Part of a small language model's weights.
Size: width 96, MLP 384 SwiGLU.
Architecture: rotary positions, no biases in attention or MLP.
Training: a variant of SOAP for these matrices, 123M tokens, 3739 steps.
Each number is 128 + 24 x the weight over its row's rms, rounded and kept within 0 to 255. Layers, rows and columns count from 0. Numbers have three digits each. The size before them is the row's rms in percent of the matrix's.

# layer 5 MLP down (transposed), 384x96, rms 0.189, rows 76-124, columns 0-95
106:140132134105145115081146117124130104150127162109092166155144096121118107158147131145144129142130164098161132088072125176099143132168155098120124164111140119126130147109126161144132110129098095141136150161121121152169124168106140132124132151112115077124158094189083126086127149132130108127
099:128161133117122097132115172156136135092141115151112117100150107107146169110083149148152097121153136124128093094186145157120152156111155160178154174092105098179110107147120172139119131104111085114121127130129113152115101150131136144143165142115108130095100120149133155120108137087130136148
100:124104120133116151116121117134087138090132113174153135095157128122126142153143078183113084148169108130124159115160125125134169114151149126121148110144147136138098120142119136151118160140152145108116117141102145094114137169154133115157068142089114152130090161134143185160126119133127084170
102:182137118128129190114119128169101099127121142109143113127114106136093103121143159128097107117150159098116148124153109129125090172189123149163149111097155133171091159103135161104158139108129093117132126103138141136137107158118102127099155167099144161136141137138144120180143128143158121104
100:133136172129118115124129097099079098149143152117113151137147120133142106152140172183187125119135142138095128132137115093147143124119147097141133109165145115103147175095134091134115137117130112148085117104090117152093140176118138130141163108154132123131193157149146122147097130170126118159
098:122127127098145118158106149111134095173140128104134140209158115104154092151099120122119098106128110101152097131125103108097119143103139120094082122133059085117163094084141140078127135137107122132169122151096136111125119155114105140120139144151150092142103130143104130124132124121095149130
093:146107155145144112128166170135086104107132110086117135137121125119119117140104064133162111126132129159115109122143159099130105123072108118126176100127132172130138103136142139080154125121088124114095136135118149157103165085067140072126113127133146100130116093148150127145124134106137095135
104:116137111130141180097108161087132161131148158142161177151158088135147147112169139088126117117180100168121156112131117076117148131138135109146118117165105180129135116104180136100123120154122144146164112123112124116136113125149083134128116142090130139126085159111138128146124158163129102143
087:125100074144151171157104128099138103155119130073093151131131139121129174133185130121124158117102083110123103121136104118156105152109101126099152187131094112155132150126129131109124135136143115107130112154145191155148129094141094134154136128137129116141113090137109117135103100163128168096
105:155124096142129124123137120119153136135097160186095104111152103109116157163110177117094153124157169106129118132140144143107139122161157130127146091068157121126129141143089163121133133107134124128095146114124092103131166127126121085126112099105119135066162139135145091110172096158113149115
088:120128106131107118108163114119146153176072135154100115118150110089159122118121099121100162142081103099100108096114136116110132110112135146143151082112124157119140099139139142135151086130169137165111086138169138101095141152102132142141103123106099113131122110138106104147146143200167131131
098:087152088107129155156107134163124102119141135092112114133155094105102144126135152122126074076140117098135124132141107109084116107169120125150164187141101143109137118124097162156103160097124148145124126084137148164110134104121124147130123140151141131141115094144072156136148145141092161152
107:076134148169147099090097055097132129140147117113117107112123127177099152128134108121171118152146118126119127110105143102146146138130110120122107129140132110100093139135151096137124144175106144111133119097128129131099121102129140087102104147053142149122131100099087137151113146121162169155
099:093113150130117105121156106120112135131108100104080072114118113128118107155151116111126094160134195146144129148141145115140135084139078127106130116104160122132191129122116135129084079096130119107112148121130130096125097137123143102118152157084134130100186134155149130117139145122148148084
107:131140115131124143122129115145145120118105162152109104135119104132116165101118104106141137087116106111082149105093125140157099095081128121131079119114090121105094148059142105154147099101110175152141128146126120121156103129132133145070151141098116147189140141135134168159101144122098139119
100:165104151157127148125131113110099132112123135147086131126137142139128134090107162158153162111122151142145087158128091095113123093102077127106120073136126177132141163103146146135164146147147097154144134144167161157107122132126093117128111079121113132113153170107122118159104082163151113134
099:133205127138147100132150130126111117119136156138117137109069114112140121151158127101125110144145165101122100140139124158122113151144110109191102095096131134145117130131134123160134151112157152136114076155120137099151120083115082083114121115117151073146160148122138103107134165112109107157
107:134154110147137181103152109138100129146159150112150114154152146089150093159134057123148084149122127157121124073145099123105132136145182107132119138163136109161130082159109100134158142128121134130109148086146122146153111140136167133117115109131109167124120120154121130123188125151119119155
093:145145099150141145155106128167138107138104143132123143130113112103149188137139138107084142109080100127128180113101150131127126105092100152099129109170121148119118090094081133091103142136132068101107142126150112087111145122118091113121087110097109128116119135132163154113126122151178151124
097:091140161099138093148115118109119126129101126149130129076147168101164114116165135137145140150146136129106152131158165139133156126128139090124141170141148132108130132103148143097105145114093133131071182132151136110073144120157127153182104155115132154155149173120106119111083156162118122115
098:135120122098155115119096161128094108147057118129160148113145144133141116113139139143124153094195111159157124095122110140128142119151140124111138116156136111139118144150120149112104110129152172089173091090161086123173084098106101112093136146143141089104129108138159133124114139119122108160
094:156131110121137158109140097126135075130085182105136110099136139111151131152161152122111135108136084176181138099112114158153157123082128143135113092134139143139123174093149129138108143143149142146132103105173181124096122134109112132196114123128117125146141158144105120128133164150116132129
092:132087117116094128146093100170120150093133122121127164182161151155143174121109117144111128128067083084145106117100100141098132133125137141112083120142115106120135107126141148122139132130139136099153150154166093096142117155138129137144121121140119160140129108182136159070123100158116157126
111:113106152125171144188177140078135101131125097133042124140145123111140116130114132101110119110172163121140147124120153152160147102118115130133103163155146090125106139143106139159142122129182136140120114142130111103089134120125112160154088126144127089143133115113139143132087156105126148098
104:169144161080122142107118134135129134139168144130088172138112139124099086119188102149146113090088176144128125107136116175138097118149172133146158152125114154146126092137100155100129108113134103092141132105131154130168138106148141110141104127112137129192150105154097145148133133145135147141
103:174144147093133137139148114132075153134095159185157156130099192134136128135108109111106135152146125150126134123089125120079111104129136133142124145129108150112119113112129122133107126133109128101146169134132146143155094105111145145166114136149150089161125108188134081099162114091114085145
100:117115127109116131155121118181139142091146115167154095135145156117095123106083102129122155110109139147083117138118155186138111121144139107119113102152113127142156133125099123134160180110140112133104120151124051109087134123117162125166142189114148122102086140105134126114145157148112139115
089:105104161143128064146158145142139134113148102178110135130142097128100149135131122094127105156099169116123087106139141136127130149110114135137106119157145099135122116143122079120134144108115116089096179108099091104143137098142173079129124107140130156134153112146141075125172128081123153115
098:098115110140139116135107141124111099135104147159125118125172097147129090115103110132102166148146123126107114145104150137108188113109145132143148117144135121133113090103145119136149171090085131114108140153142030121132095136164130142128075128146100103195147139115102124115124120129120122117
101:138104142106098153173126114123133113102163127117144175067113121085126175168175103141069113137154116134159093106129124115083139134134162127111142139143128146144124094096139138149123170096155132101118127128105112141138175136141119133171132072110124101147117136112142126116121146124138161157
099:116149133099097118092177137105092115137135132138156100116095118164142125136124141135141125106129132152147142110112146154170131100131163160123139116121126167067106102150158151145141135131139114120121112108137116125174141145166158156171111073141149109125197144192150113115140119116139134100
107:152109145108177144132133124178081102103129117111116114090116195113120113144158139182109145141116097122116103134118121120160100105109119111102101109090113138175162138127117151078129145127118142129146105154114165149131121137151150140134162119156097166202119148144137136115119148126108142118
100:129120109124122111157166104119112114108155125095130139125136123146180143145105113125154131128133159120101149149153152143079129172146137111084138092101106118150108092139128124118128150155086117136154155156132118175128057134105097151066142104143146143140099137162154114122152123121087086129
100:130119100139128124104128132140180128119101097120135111109117086124098126113161108113160155105139129140144091117096149136126110107148126120152098130140117150128186141120154179145158109124168175107103157120079148084156099107164119129094098100141122086125147122066139131136127126115086140099
105:131118119128120105088139122120125159157135112122129089120097098130146196135143144113139124099154156167145130132162143111117141114105154133099148131115149167122124134104094093139133115159138129131118091141095143102165131153139147168132172098149111067129176098132139098144171129140146147189
108:091122098083124133158130096118138131115132110142146145125105176124097151189149128109132168117137136138145160153090126135137113126198115155146137144100081153134116144136111128104068122132158204143142127118124133127103123132117109143094121160129129115143119107104105114073129106118095131122
089:099128134129115093128117106097112100133152141147143099162102091130140094101113075125146131153105158130094152114089166076091140160138100124153132192167135116154110137136159093123092111067122124115128116139142131143110108130156130108135088092169119123140102117136142138111141104098114138141
111:145163124112121125106145154094139173136108141111141106097170104134158129109140150166125160124131134128113106118096109165080109109156178151148107121123141130088130068136136135126140134164140135129148172131164133181114108147118137129146137099116176146116144150150123142154148128110177130066
094:104078100151081159162139125124129158101132116151091124111092147147117086099101116144146141113101140093111126128148119141122168124139109144115109112128115145112155119134146122128150094120134166098136191127089116103101116149189125142155101134157167092125111143154139095088178118118133117139
102:136200150120109119129160124147129114134095135113138143111150158111111164147121100104128131153147092115125134117161090113142122134145148087143103114163122139129141134152171178140121166109091130102135137151089116119172120168084152151143146095087150121119125094109154123177130158108100104150
100:110106117129109144085132118132144097120179139149158086109139135157154126125115091128180145118108110083105128149109138102110124095163136151093135087122104110127115123169140166104107150136100152141105158088135184108116155111131123129129133139105118148158144096153133104176113119080172114118
090:081169095162120100087126138143123117162120163125101125142148137116157114145162151096141116098112092085110116145136144122143149121167140133110112127164133133118093124168150154122111122133140097140135127145157168189137131113116096140124111130092136098083107122173120133102137188133152151090
106:110127092116155150133136122093137148155078139154098132149119119147116065137129130154128124117145113113119130148095171164145126086152124164119146091164176140125117140130113092110152148121149165115172115146138108095134099110137083145129137156119130104074148117150133079105104159117114094155
103:105145157149091148112118113162131113153088177127080129159169110129153137098135144109093084129146158124135153118123145151117160099089084085105131164151122106094102168087111165131102113165146122143153120159123118108123106135120114106110166097111132120130106101150121172146098142131129125123
097:131120091098147073151119119110119167118156130094140085075135153125142103153126135119141117097074081095131125135162109100110112173175103120116120201130115141110117123124177126122134115123120125108130090127144149106119118108127127107152089119107114129136098174103115120133084128141147128137
103:093145146117143181130203147122147122115134127126135142105123145130136136099147181107103119114126115100114169099116087099135129136141132102119135162140151105140105159164154176106130141121180137138131111142113173121105132087137123196126105106151138141135105161111137131144155141143157125084
096:123159135122149121127084136105123160142161169156120123119144131096126127129143147056097089151153168136103134109131123102177098113134113154118153133136148150143124136132152100139131119120121091118123115064148089121171151146098162122116162074136090156157136141155133106106144127105157106136
102:113149129131151120094113153134141126141120138145143141133139146152111095160162109143132147143146098137100130098136135126157118137117150152132142073100121132125131106047139126078129120164108122133191114139177049107159117127127114159119127107124165135139171130098106103158162130122115141116
090:098151169126132121104134133123131158084113133121169160116147079140125101139097151145181155119129151162117113121120124129091144117136108129083133132081116103112160123133137116139063131098160125120092152141138132121141111155135146144080099167130138107119141126068125165142136136125073162128
# layer 5 MLP gate, 384x96, rms 0.203, rows 77-124, columns 0-95
110:134108132127174144145127156098135125171128143076079119127085080077141140154161152101097136151128162130116109159157106136119137151082129106107107150101137130150094141128142144106133130103170105130100117146142135127160128139126116114135168086107116135146138102139158138115137120101148160196
100:159110094163117133133159145149141144112153160145151112112127138132098172118132146150120148111113103164098165134108139116075138148130097043153114130122154124130093157119124075145108102140111120090153140165146149114174135114090126111111090160134132102151168129159105118129131124119132112140
114:101135160110074159134163132132104107108109110121108143120088140188166116120096129153117166110129166161098140118108114104146100103132072169094101146145134115177146107119113128119155094130142143118146095121141105136155146090126136106116119127129142100141186127082138096141117125100114142131
102:104189098118085159130143111147132117135113155107142180152102116149141161138152115135132136140145108131096131164127145169097132126159087106149120113073108122089161112133119108149136137168136123149184161100131131124098131155194157126130148119138136148141128118160124118152147103145145161099
106:108151132131139158130119146130145132114146138103075100191121138115178148135093113172099106147143093126157110105173109077120135101140144126091130099115149135119106120175175156121111157133122123141057101133129109126140141140129146123165073136150143137139110117137124127111125123135105141083
098:154155144098127151112116123147120162103106148091094115122139114150192085121138145118132130135126091101114116119086124154123154084156171122181111158101120151066160103155151131110168134153132124150111106106115167131169109120152099147155122132126139143150137121120153110168130095113136109115
104:098114125088130097094104140102101178156127137147128102115134113115107107138122157115139121110170122156156154137121128109114125110123102120130130099142139136130107136127196134157121155108183150160072175131140120144147081103125096142133077161143132168119115143118119126081085157140113111124
093:102121144088130125143124152114117193091177122107119156127144157151136120144152140087096142151109145117111133117092151163149122110109146145142113122129136131155120118146125090124143132172142116181102132112138127134162099217138152109086099120122150125116141111110142139116137117121066108138
112:154128128141092140106149126163097164142102118200117075133149154184125143146166154130112132126142129115116106129112128135090120112151130136083137151082132131113135131110161129105096123131133103105141125168107150144150095113131146158161120110161082137116082122156106105158146089099146101133
091:143127155135131143095161162132138136132140158130139102111140092141135096146108124149181117135079131116095124159134118151156102120152118046127120136129127141127151173127169113130127166150116117087147158139111149132170111121100103102111105138115082171130152118152109114156149165083115146110
106:144147156165132088141159120117164113102163111168118148119134137151137160104097142175163156134186151132149128153181153155117122118142104127112137150108131120141168120113159164121089096156156085146110124119115130130094114112174128112120146154119150145116144171109149150148111114086147100132
101:137130128133135149086148128144150144155137126064122124151142177126113095137169096113150134103165080117133099101154141166170110114128148159133103149093109123140095134163165068132118108130099166113124144125108147148146138114145126148147135103094130119128080151130102121150133119087167131093
089:098106101147116163154129147148142102140102142115078166130149107107109167152109106166086132118098140152108098151157119117126155128164162153087159141125171122123130107138130133145134124104125157129078155092110128165144142132130107125105106159151079148150107077134130107143126131125130155184
116:122121143125086116148133143165156155135173160082161086144080135082133168152129107118109142131133144124155094124133147091127140117124107149103133127135134117105115108107117186100134144101109132094161117110156110154130156118146093113147143111110132079137171149118168146159106149160097094127
097:149101152142042118137125093182132119140114119103119111151117083112144120122147128063116154099096159097104123137120123082144103102143122145135127126163120140169110133143119120150100123149170143091108135132125103110111105105120132122117090115115185127102145130131102101155131124140116171143
091:115148121170118046122141122128093135157192134101136129114120156155128105167110108136129100104139101151133125128130128119087179115118113152065079128155090141110118163122141133137139156112141125139083120119110117120155120143138100147118129141188122102148127144113110129090120103123153134148
117:107107144117124149147163183106096150141113113139158115117053118141125090126143106135131118156110113119121110125048130120137117118132122124085102138128095138126108105130158136127138132098147150084135149106145143135094086163192103109102104142122118158171106112112135137130142100149133100120
086:121102215151125067164134107111140142126159071133149109111145141101126131150117141137144123136142168143161134140153133117130151164168122142130139179109144142097161155111138124124125099109145155184140149137132123114135122162129132116110142142159088134130131143072145140138083139135131127095
099:100106093133101149152192090084070123088099120145091138132127147094115106092146105116118105134106115164159112109137105109139167141116135207130112147152111099132156118123122096107120134130168121152122135157090128156135137141124143127166140155130110125111115153110161135095139118139127132146
098:134131148142128136125152114120114155096154147116118106159095067095094104141118089134106155136133135106121120134112150159160103144098156098138083100125114106117133186122170149144148116135139148116123112153177150154086129179098165125100093102104187145149108134111139137143129111139118135145
092:134171140125173109164136105123092144103141130119157155169097151128133153126144137122109155089108121124110158105113123117095128066134144146143120100087108137141120130116143125165135161134138148136112139121141103112109208142128140105094111118140153120111161131161133172182159130182129113124
085:109125117141093157152119122164123173136155121109123212157161128105128106150143088150115156142115093100145113156134151137140110148154156110138145131122160112127107086111165154121150152080127146103115110120134140117104140096122121157133156125135118109144112102121123112096068159121187118114
101:112140156124112141146135148081120133112124170122132109182151124094180135140107081124134134142121132102097138135118141103110139130154150144127135148136152099145147120143091153193135114145134164076112147121148156110163173113142130100110116173144135143170159108113102101176128104158095116116
101:181142123100111122144133085093159135151095089173099124143135110096157100126117086128102143121127145095115122066112114108131154112126145141106143181093110138163140122139140153121104138111125102149118147114139162165127108139144124110145120088159123160155186101146141104099131144093153137114
107:128129112112114150111148123092118119103095106119128134131112173140112136130150129123142119128133133104187108155161145149178164150078112178118105153129091101120134132138121173093079131156158124170105140157114193142133113133139096134169152123078142115093108141120143124135163127127139144117
107:149053178135122139102130134114114137122167133135130106160086111100094138096125127108142146152107089086116096161117095109129117064153159143121134106143117114148148136135136106124120145126110116098093131109145112090124141143173155134118167151110134131132108135186150102147142149164151116149
086:073105155089117112151080115174112133073140142134105098141111117121141123163144124136148121158153148150090133132176113093130127165119125131130094136102140165104142118126158072113146148128131138135127146127075113103142119080100093119139138145117118082126155103131126102094128145116170107126
092:173145134175075135112113101095128096139117124131157130151162139123159147087116115169154138153166169117148126122170108137128118143118089136140130149145145146102138102132156119123121135142139092102136085124126142164175113155122097109101126127107132152125144147126160129152134168050122151102
105:153156101066108119143109149133129162152105160109173168146114093109130135123136103114113144154104153119155134159134130204127134152096106150124119064102123114137158128145127107116177142112148116101116142127172129130119146169129104171155129111139154103122087155107121127129129116130118132088
093:133144117143122141118104097124119138151164117135146188062138114119160122137168134140133137149126153135120116102128119119128158142103105086168122151120121122102163111139097160136115125116177149138150141148085129136083098086124110107101107165087124158147164124144104088161139127098134148077
109:129130102067113115166183137154136117120167152154095157099148096120116129105123133121148185149150143140104125178097147080121154157121137141137120133149123095139124112137172130157158139097112108115140145114114141147137093158133087104147136134103137104158097156137086101162119143105138151110
103:122109121117187118165150110124145143157162152161101108106139089131127147112132143128061112096128124124162160107129092147110119114134131158148088114097137108098127149147131118135126122148152123166137149132145076155130161126075123133179153098174132130122113131146113118117181116134084104145
101:133118139103145120135146134104108170126163119127167147147161142139112138174156133111122149128165102146136138166130118089094136139064103085155096142125169156107148073146135104107116082155118138099091122133145125074125154154135154131133123095105102142109108145133165132165130121114104140154
097:128138123099121111126139169104199161075156118146160129126155132137094134122148104133108126146137135122120156131135142150156111160163123118148122149118102153094151033151137167126105111091092117120156146142158122135088129137135128148164095160153162151150126145114130153108119135130113139128
107:122144098138120106148147155072091147176091098135166131111125127139136148136134141093137112130138142165117138137120151132071153092128146137157108139109129136124196140124113141127146097169112119162109108161101121136165148174189155127142127144080104151122113157121140121165127132098136117119
104:114127161145138112179074136093157120118115100119153093153130114143124076107180131123098117150070117134107145180133139127114144124125084134165118137124091175126116124161149129154141141130093108122114126128124140079168148136162099107121168141130115149159125090116170148133151140142128125128
116:148137136183130124154119120127148094141141130157130143118143127179091167144145130118108083122182138133119151101150140138109173101119091108153114114128106140121126125116121096123119110190081165143131155163094153125148146145147139147142118152146138117186143152098124123120105125130097173082
094:112103115088129160149099160120122158123168141138108120132132152125103145158139129141094130114151123158186141127138128109145112101114108177115141103141142103136149202145153118148136135148109109112065100121162120110121135156155079134173130135068112113127142124146098116082110117141124120116
098:113092142096120118158188096140136180139129123141117151109116130078089126138104120148121124095110129123104128102128141106116129099110161121133123160127094163131123110133154098084136121088132121105147076107115090127114141092143173145107142095142078155155143111175143089131136139160115103143
097:133092139112097185127130120142191147131153181165136166119111131163163131146136095129167099100159143119099121141142134107086102119119119143109103125120114126125069127132131179088100139143115147132137145161139148132139119117140119126094145118126109124112121154134145092193125129163102155104
104:129084124090109154151094134112143114140115145096128114123115103179144121085077103116132133126104113099115132128125138123127071080139152135129128163118164140170120146149190105074105132143124111137143162128144107127150100136121151151116162171138105141122140118149147077106110099117106111100
106:110121162158130127157175138129110168076126144098122099097118094141166105124098156138118149114146093079118110155156104120127115160137117112145182161123149101112147080182141110145088116120144131106133116179111139137108145124124135121121124127129083156143184145152134148147104117125125106141
109:117090159123140146104133146127129077118129112116127123068123111176088146119105131069155131131164124123150146127132107146136123116130107140146128180129109159136127126141184135169077144105118120127108087114123134187185125099117141132116142101099122130127094116138164143126124121103164089129
086:101116141112160123169143121112118154160090100164144135116130124101158110138118139122145123142117140140156094143166122081128158110128079131154120138130120160140144113162102106105097123130122150147131093072074143130112105109157133105122088117075128134107135147134119062164131116083131162109
092:084168133176131088117134149190101112127161132106138136148136132136144140074130121109104124119175112100131126099135104111136074089115133108125140160119138147136129179159174115129120138119073156133122134158162109127118144107126140167111093124092092135139129113168109118111132103155128125154
098:136154136142139098104158152166129161147150110171138095087187130136139146169140174122123096170115188104120164160114129087133129120090075127134106117078146148108124150128149117121126146143109140134124101124120121123168105174139125106137137161108097162126141134160107147118102125134141149133
107:084105110131169146165136174131108140167125114109145154121126103171096134093141134123123125116146151095136114115105090122088123130112150144159094100145118125093155125102109097122150146115164128120091148161144107125123126096134182147083152171112123107131131163104105083106141143127130181113
089:136158178166099108085169112107138156071130148116150160141106103145130113120136134085147139159127134112158112141142148129101115129195144144156143160114117152135148101133156118154108158119103120109098168104127086136140146157129133145132108196112128138113107150099105124099123111115088130118
# layer 5 MLP up, 384x96, rms 0.2, rows 77-124, columns 0-95
103:124142124148133141116161133121109118145060113153170121157094118121137117128158153120092103140143108124155115116168116108142125156139191107176160162159172150094139144106128120132140117099153130107105095127108156126137148095118103172144120069127112131141103130123145184149113129109122158143
092:119081146130153155115119149124137129136107104143116111092130122104131122143198153108138193125150128081100108143136108135147146122142124132077147091122114146113135135141117141133160131118146153131151120170126091165097128134124075173150125143113161131153155153160128142093158168110124138179
106:126179144120110104146163078148119087123133086122142156118057143159128149134095094136075143127160146142103165098112131105084122182121122103132128151124125130117134135110126125156149139121128119167122133100152087102130164132125142153103122113140140113150139138110086148099146180140141110112
108:148088121106079122091093131110144134136129173116142068136110131095147086114077131130120096132119120090109168089104112129117114125101164115143073090122121114111108091164141149141142118153110069095141145114107121147142116109136129152122117106119132132107180129148127144136110109093138125101
093:162120114133150132143115188139097098152125171135134125146129136156128149142060047162088130112122127165092130083105131168130097097110129134089117117101124100146099128101146113076128127129154128152108149135130092108145127100135133135147113144149124143106112144134098111143130094108140139152
089:154141160145130101093128116157138087159151133102100117131103157133160133138118120126133100171101143123114085178136118145120148125172102138106091124106148113161124153116114130107161144188159111095157154104149113118095114111176110145126118141089151114134114089101117104160152102092097141129
109:102139131196144158131126131122137133104137079156112190098091145143146110132135118143126106141119091177124106171137121142167142146079111129148120148099144165124101109153114104098103138069149128102137132112100157143128126128129132126145143096143109160136138145145115132136144085076137108098
094:135113180083135143145148120110091180132146118106105147088150181122115094156170176151123105153070114109131110154124128091122143112129166075130123130120116116120119136143123122130151076101149124139159131128109152127118146149134114152104086075122132116145085113125114117138143120144116107157
101:164111111130100160164101140167110141144104110135121129143114173169158122135117122108145107137137146160089122135114110128150130152131113136143155156084109070124118166131126137140113158100116113186142167110085138099148105170114135137154091136127128142131135147151137153143110095161119189167
096:112132104173117149124133125091116149137165129168119086113130114154174105156118126141113127109136175095170126140143114129119165156116141072138083149128125116120128139109161101135106149096187144110146138114135135122143178119133090164128117120151107168130173168116139103106134120150083128112
100:124152145126104110100122155158153117110164130088143187153121125098088091160136162124136080146119131138143137138146150152140108117143097118145184089102194125145125115117104121115129126112126154151094129112160090151104105118141135102130130141138132141126162124186141139116089148123136127185
111:116142076154122142177118132126131142121137119140115145134120131122150123149101119103189150107145151121118125128156148172149120172081162154128123164105155105142151140122188100151094165138130119100094133155133131124144151118161107144101141139109100077109125104076133140175101132089118122116
097:145131132110119122109131139153159128084180135130159118172128101102112102136113141098127120122155154076131136146143087103113168161101117122095099124120122136130173154114106122117137106164150126129153167156133077087133101104150153151137147096116126124107151147126082126119152192171132115126
112:141081114138155079101124119089140147146133129106138127122125120106109045149159116137143099133174115100100105089123109138147108144110123077114104124115130112105088103184166146120113130149112120117102177119132140136106108128131143125147134130124070168136153128097102149133102129131154156120
098:122135167126128101112118096110113127125112108136127146121147120115093128125140140141117138133121127101107130136132119140117122144135110102149183146062159161129127153118109053144085128111137099124155172127110098128141127178157178138128127173119099161118107146142152175125169153090103102094
099:104133139123163115135138140129074106137096120129106098130111124146112104113125153150139174108084098134128093097089145129090087153158114153121123090124163105129131163106116110161157109108071090110089165148122116123161177103160151144147125142094100115129123141132101086120154117136143138120
115:094153118154147138092123161091156129131092125153107158128144136142130121100100151169088137122153110111134166124098099138139152141133119097092148097078091127132138132155160138061120115128148133120147177128131122109127107112121171156136134120160113123115064130097174114128135107136140117086
091:117141164135128111113126149110114131135141075174128152132108155087131126111177150099116126149116155078115095130095171111117120116138139123103114147115155114132130113123217165129159170121138143141139165143156136123125158156128111155092162138158093134125150121109140150144158137095089116134
096:143134135142127133094154109154146097136121126132129128090176146148181174138094154127113107138129107075099092162092170121086145143123166101117172172132116127130145110154137144144113099140133129127149150106128103108129146141118115093083121127094139147147115122124110116184109159138125132072
093:090138127111142149156117155143142134131103116146123106088176137147114112060165118130159139178136146125140100141137130135157124124137148173130133108193130153095133142089145167126130147128153115144145159136110142115094144135152094118153126138099146178118109120130181131103104178115102129156
099:103144160103115108113109127126135104153095106107141170163144109141109133108163112140129106154097179116133128119140110070154140110164126131140168118094160157175128162094118165137109108154120106161106129179112105145115139102142130150115120140144176155146093158125112166093147127109114099114
085:153136120117087148154130133142140156097159172129169171088160105162115136079107154123174111131157135133149174139158119174118093137145139138150115139117079169102146096115139109146148136131094092162106119129110155140136101165126148163137135093143122162153138116109118140112112159117129131104
109:141121171172045144147113102189091173142121152117130163131103111133145114138139122114143126128152112150158123114181096078103142106112133135119133155116125130123136132118120159133074127171146134150155115155153107122141131108118168120098125136135139171156160101106148149133159130129140112130
102:160114135117117142120148145147152116103142124175159105076137154145092138141155100155147131165164125115160117155138128154112103139130152119163118154110122134144099114126131112131177125146139186111157141128147111105183169121122151176151099131166133116133137136067131129082097102126123159118
106:117111096132122138091146139162136115110141120130144166092125121119105149099135117108095112144160131123157107154127122106189166115129143147101091146197126159093138100107070165164095133152147118124135134119112167152120113095119132109135069124103111150101102101118122129116163112133156112119
101:123120145159120134135115113156155135114136119122074165154088118094140110131091114124159110151128097141120153117090116125148162122157105128105108180143119134120128103111142111136176139131137185059127148087130144119131163114064124144138115150130141145182133130148116112126124155122141152180
097:112125162136115078167145104141140163098140092155121137088124151103123116162144125079126119116124152133122119137154104082136105087184122136113135119100091173136128137063149131097129137125128107174107085104098094092135125129135118132117139139140135133131122155067156157141130124157129125136
099:157117153161095156166140146124145160153128116089136169106123119092138149089138135138161148119112149099125101118109107096155058115180149141115082125173135122080120134118096110118111096115154122126139138091154118169120133152131133134080098128142143115107136101128173122142141137099145138119
100:126146127134149140160150142104131155117139140122128162095137130088127141108075171118138182116107122122130132160100123132070144135114152100115101124136114112109155109159139111143130164174109126098116142133152113116144155141137143180129105132078121144101091183071116122128134162183133131123
098:152164154093148111121104147115163078145101146134109110142136103125133129132137131143127124148151075140101097146079139150160122130085128136115115115124106141160120159140101094103094145106123119143153156138123139125164177113123084107160086120158144171106089129077095107139128119123168157138
111:129133101150132140159118124124118117154141162168127121152124089112157130138077159092101112091151172145139081107159080158167105133111118151126123124134107117112088127141149064137135163107090115104109151123119117084082122105106107115124112098132104138131116172109153151094135109131118133142
103:158108143115121174103146099089120139134132149084129132091114161130108122080097151126149121119152087110143118106148147129144142143137161104097141116104106133131133070153099157138124098109101090111107131091132109121119076101152138155176129166111139134173134168144168126155114133109099142145
108:107154144110107116145135114142125126117148148158129146126128140147096121101100148179145116141124117092146153085175117117142176134112147078118158133160172111150110111180113143121132118144109117128130097161119160105136125103114159130150150167127125152099105156184151143160182177140141138145
105:142121141149121118139128142141110150111106139153146162087122142133160106125151137150116133130159133115074098115084143143126091149157154093143077088129121109099090112099152127112073105112116119162124141124105122159122131140153117136124110189147159144162123093148143153132055101137152116125
110:124162111116108139120142113135140139117087140109110151099151124127095130180108102116140148133115111101124119068100141146141101131166116128125163123188123158147129094120151109127111116107096150095138139139115138122161098082131104098115097120120134106173132110131160085109158148175083141078
105:176127117134143142107130115128162084136099158091146157144150175091102131110121136120117137103131103111117114148140132119177137169093129135162151126112138084102128123125128165128131104144159075094121104125163136073139115108144123134133124118115112116124126190143142141120105108196160158111
110:140145080084108102114079139089164136121090150152138138121148128140135156100143109130095117155125102112136132144119120101192103085118135122091128105120152127154146125136134092107144111124146124134116130108145166171105140131138134151138134092128135181083103115141151174143115117140130059113
104:127154155109127131108114155118126140165121103134164120139114094110156178111122141164110158110120141121128114133101110102130133176144153102088118114090161129144158111095145145163117129154145103109107140124120126086098099133130122144070142138160135095176113119101127169181125071129113164118
096:090113139141136091106119130128094084113130115104100146071168142132137119165147099102112151143116119142125112115142114124129141173081120147146161134073167102124155202102133152183094164112121133106107146143128114140083134115113118116096129110120136149127130132124137124111130156092100146154
097:154170135121132085108110171143152147150127124100097122084111141110111109164137090124115156110125128138158109131163129116182117145139124134117121150144136114146139132142145139136091074113143135161117084145135119088121142131152147121130147106114134173194121135119160187119096113157089121089
099:095142109160157107144133097128114146133088120149095189118111105132109126119159116143103134155166119131122150098102132167141131115135132113127134158125084111159118152112097171126122128160153190099140087100083098126136164128089141110152131129165139153138104114109089118127169134107149152100
104:151123150105109183145143168132154132113122144144108108098131077121095129187148142069152153165129158146131137143121160147134133161099099119114135136134161124113108102159105129095130155126139096118116116063123105125158137140151134151136120139144140107084102103135097147097162159131103098111
101:140117142128113123133109154175126143105123117121074119116159097138079108079117125130158149093084101086103143145072095124100155074152131123119109171097125130120111108141130124164117142133093109147185151137110129147117172126153148134106121120133104144139116128133121142117070132109159131139
089:129131137162129152144162140120139180081071142203125165118123115124161098144154133083147127123126131145079139133112165141100168128131131120124133118108120120098128165158137125121131158133088148144113115129103161138132103175093114137102095147133124124151176104121109100133162151114162117128
095:095138121139113112111129140110115117117111145169096154107124138173172166162129121082099141090095121109116107148106113111111131124123123140138120097112157150115135119150139152115122080130123155096137184144151144118124124133143168159100127110150139177126108108207115115124103148156108128071
095:147142118134162123101102140152136092155139117107138131157140113142133152156156148118104082142113128105163155072140089093100131115090089161154097104107133105103143141112109134152130087162175122161135101170155120140147115107113116099124119150114140196157110139170126119127109122128121158139
095:114093133145129104126152132159097161121110138119083144146140160113155121129147119096153144145086076153115102135113153141147147160105142152130166091112133106180093144110116144175092174120130119158125095092135167122152094110122142163090126105137119116131104129144108128189104118124116107131
094:128138106156141130085126144138125084116131138116102125128117142139143159080157149128127138138148098112128146131136126128082088101103136157150140111113117143159074092167133147140182110147145158141148086147100118121137143118115088123090102084109129133111129075168143089133116136118148083080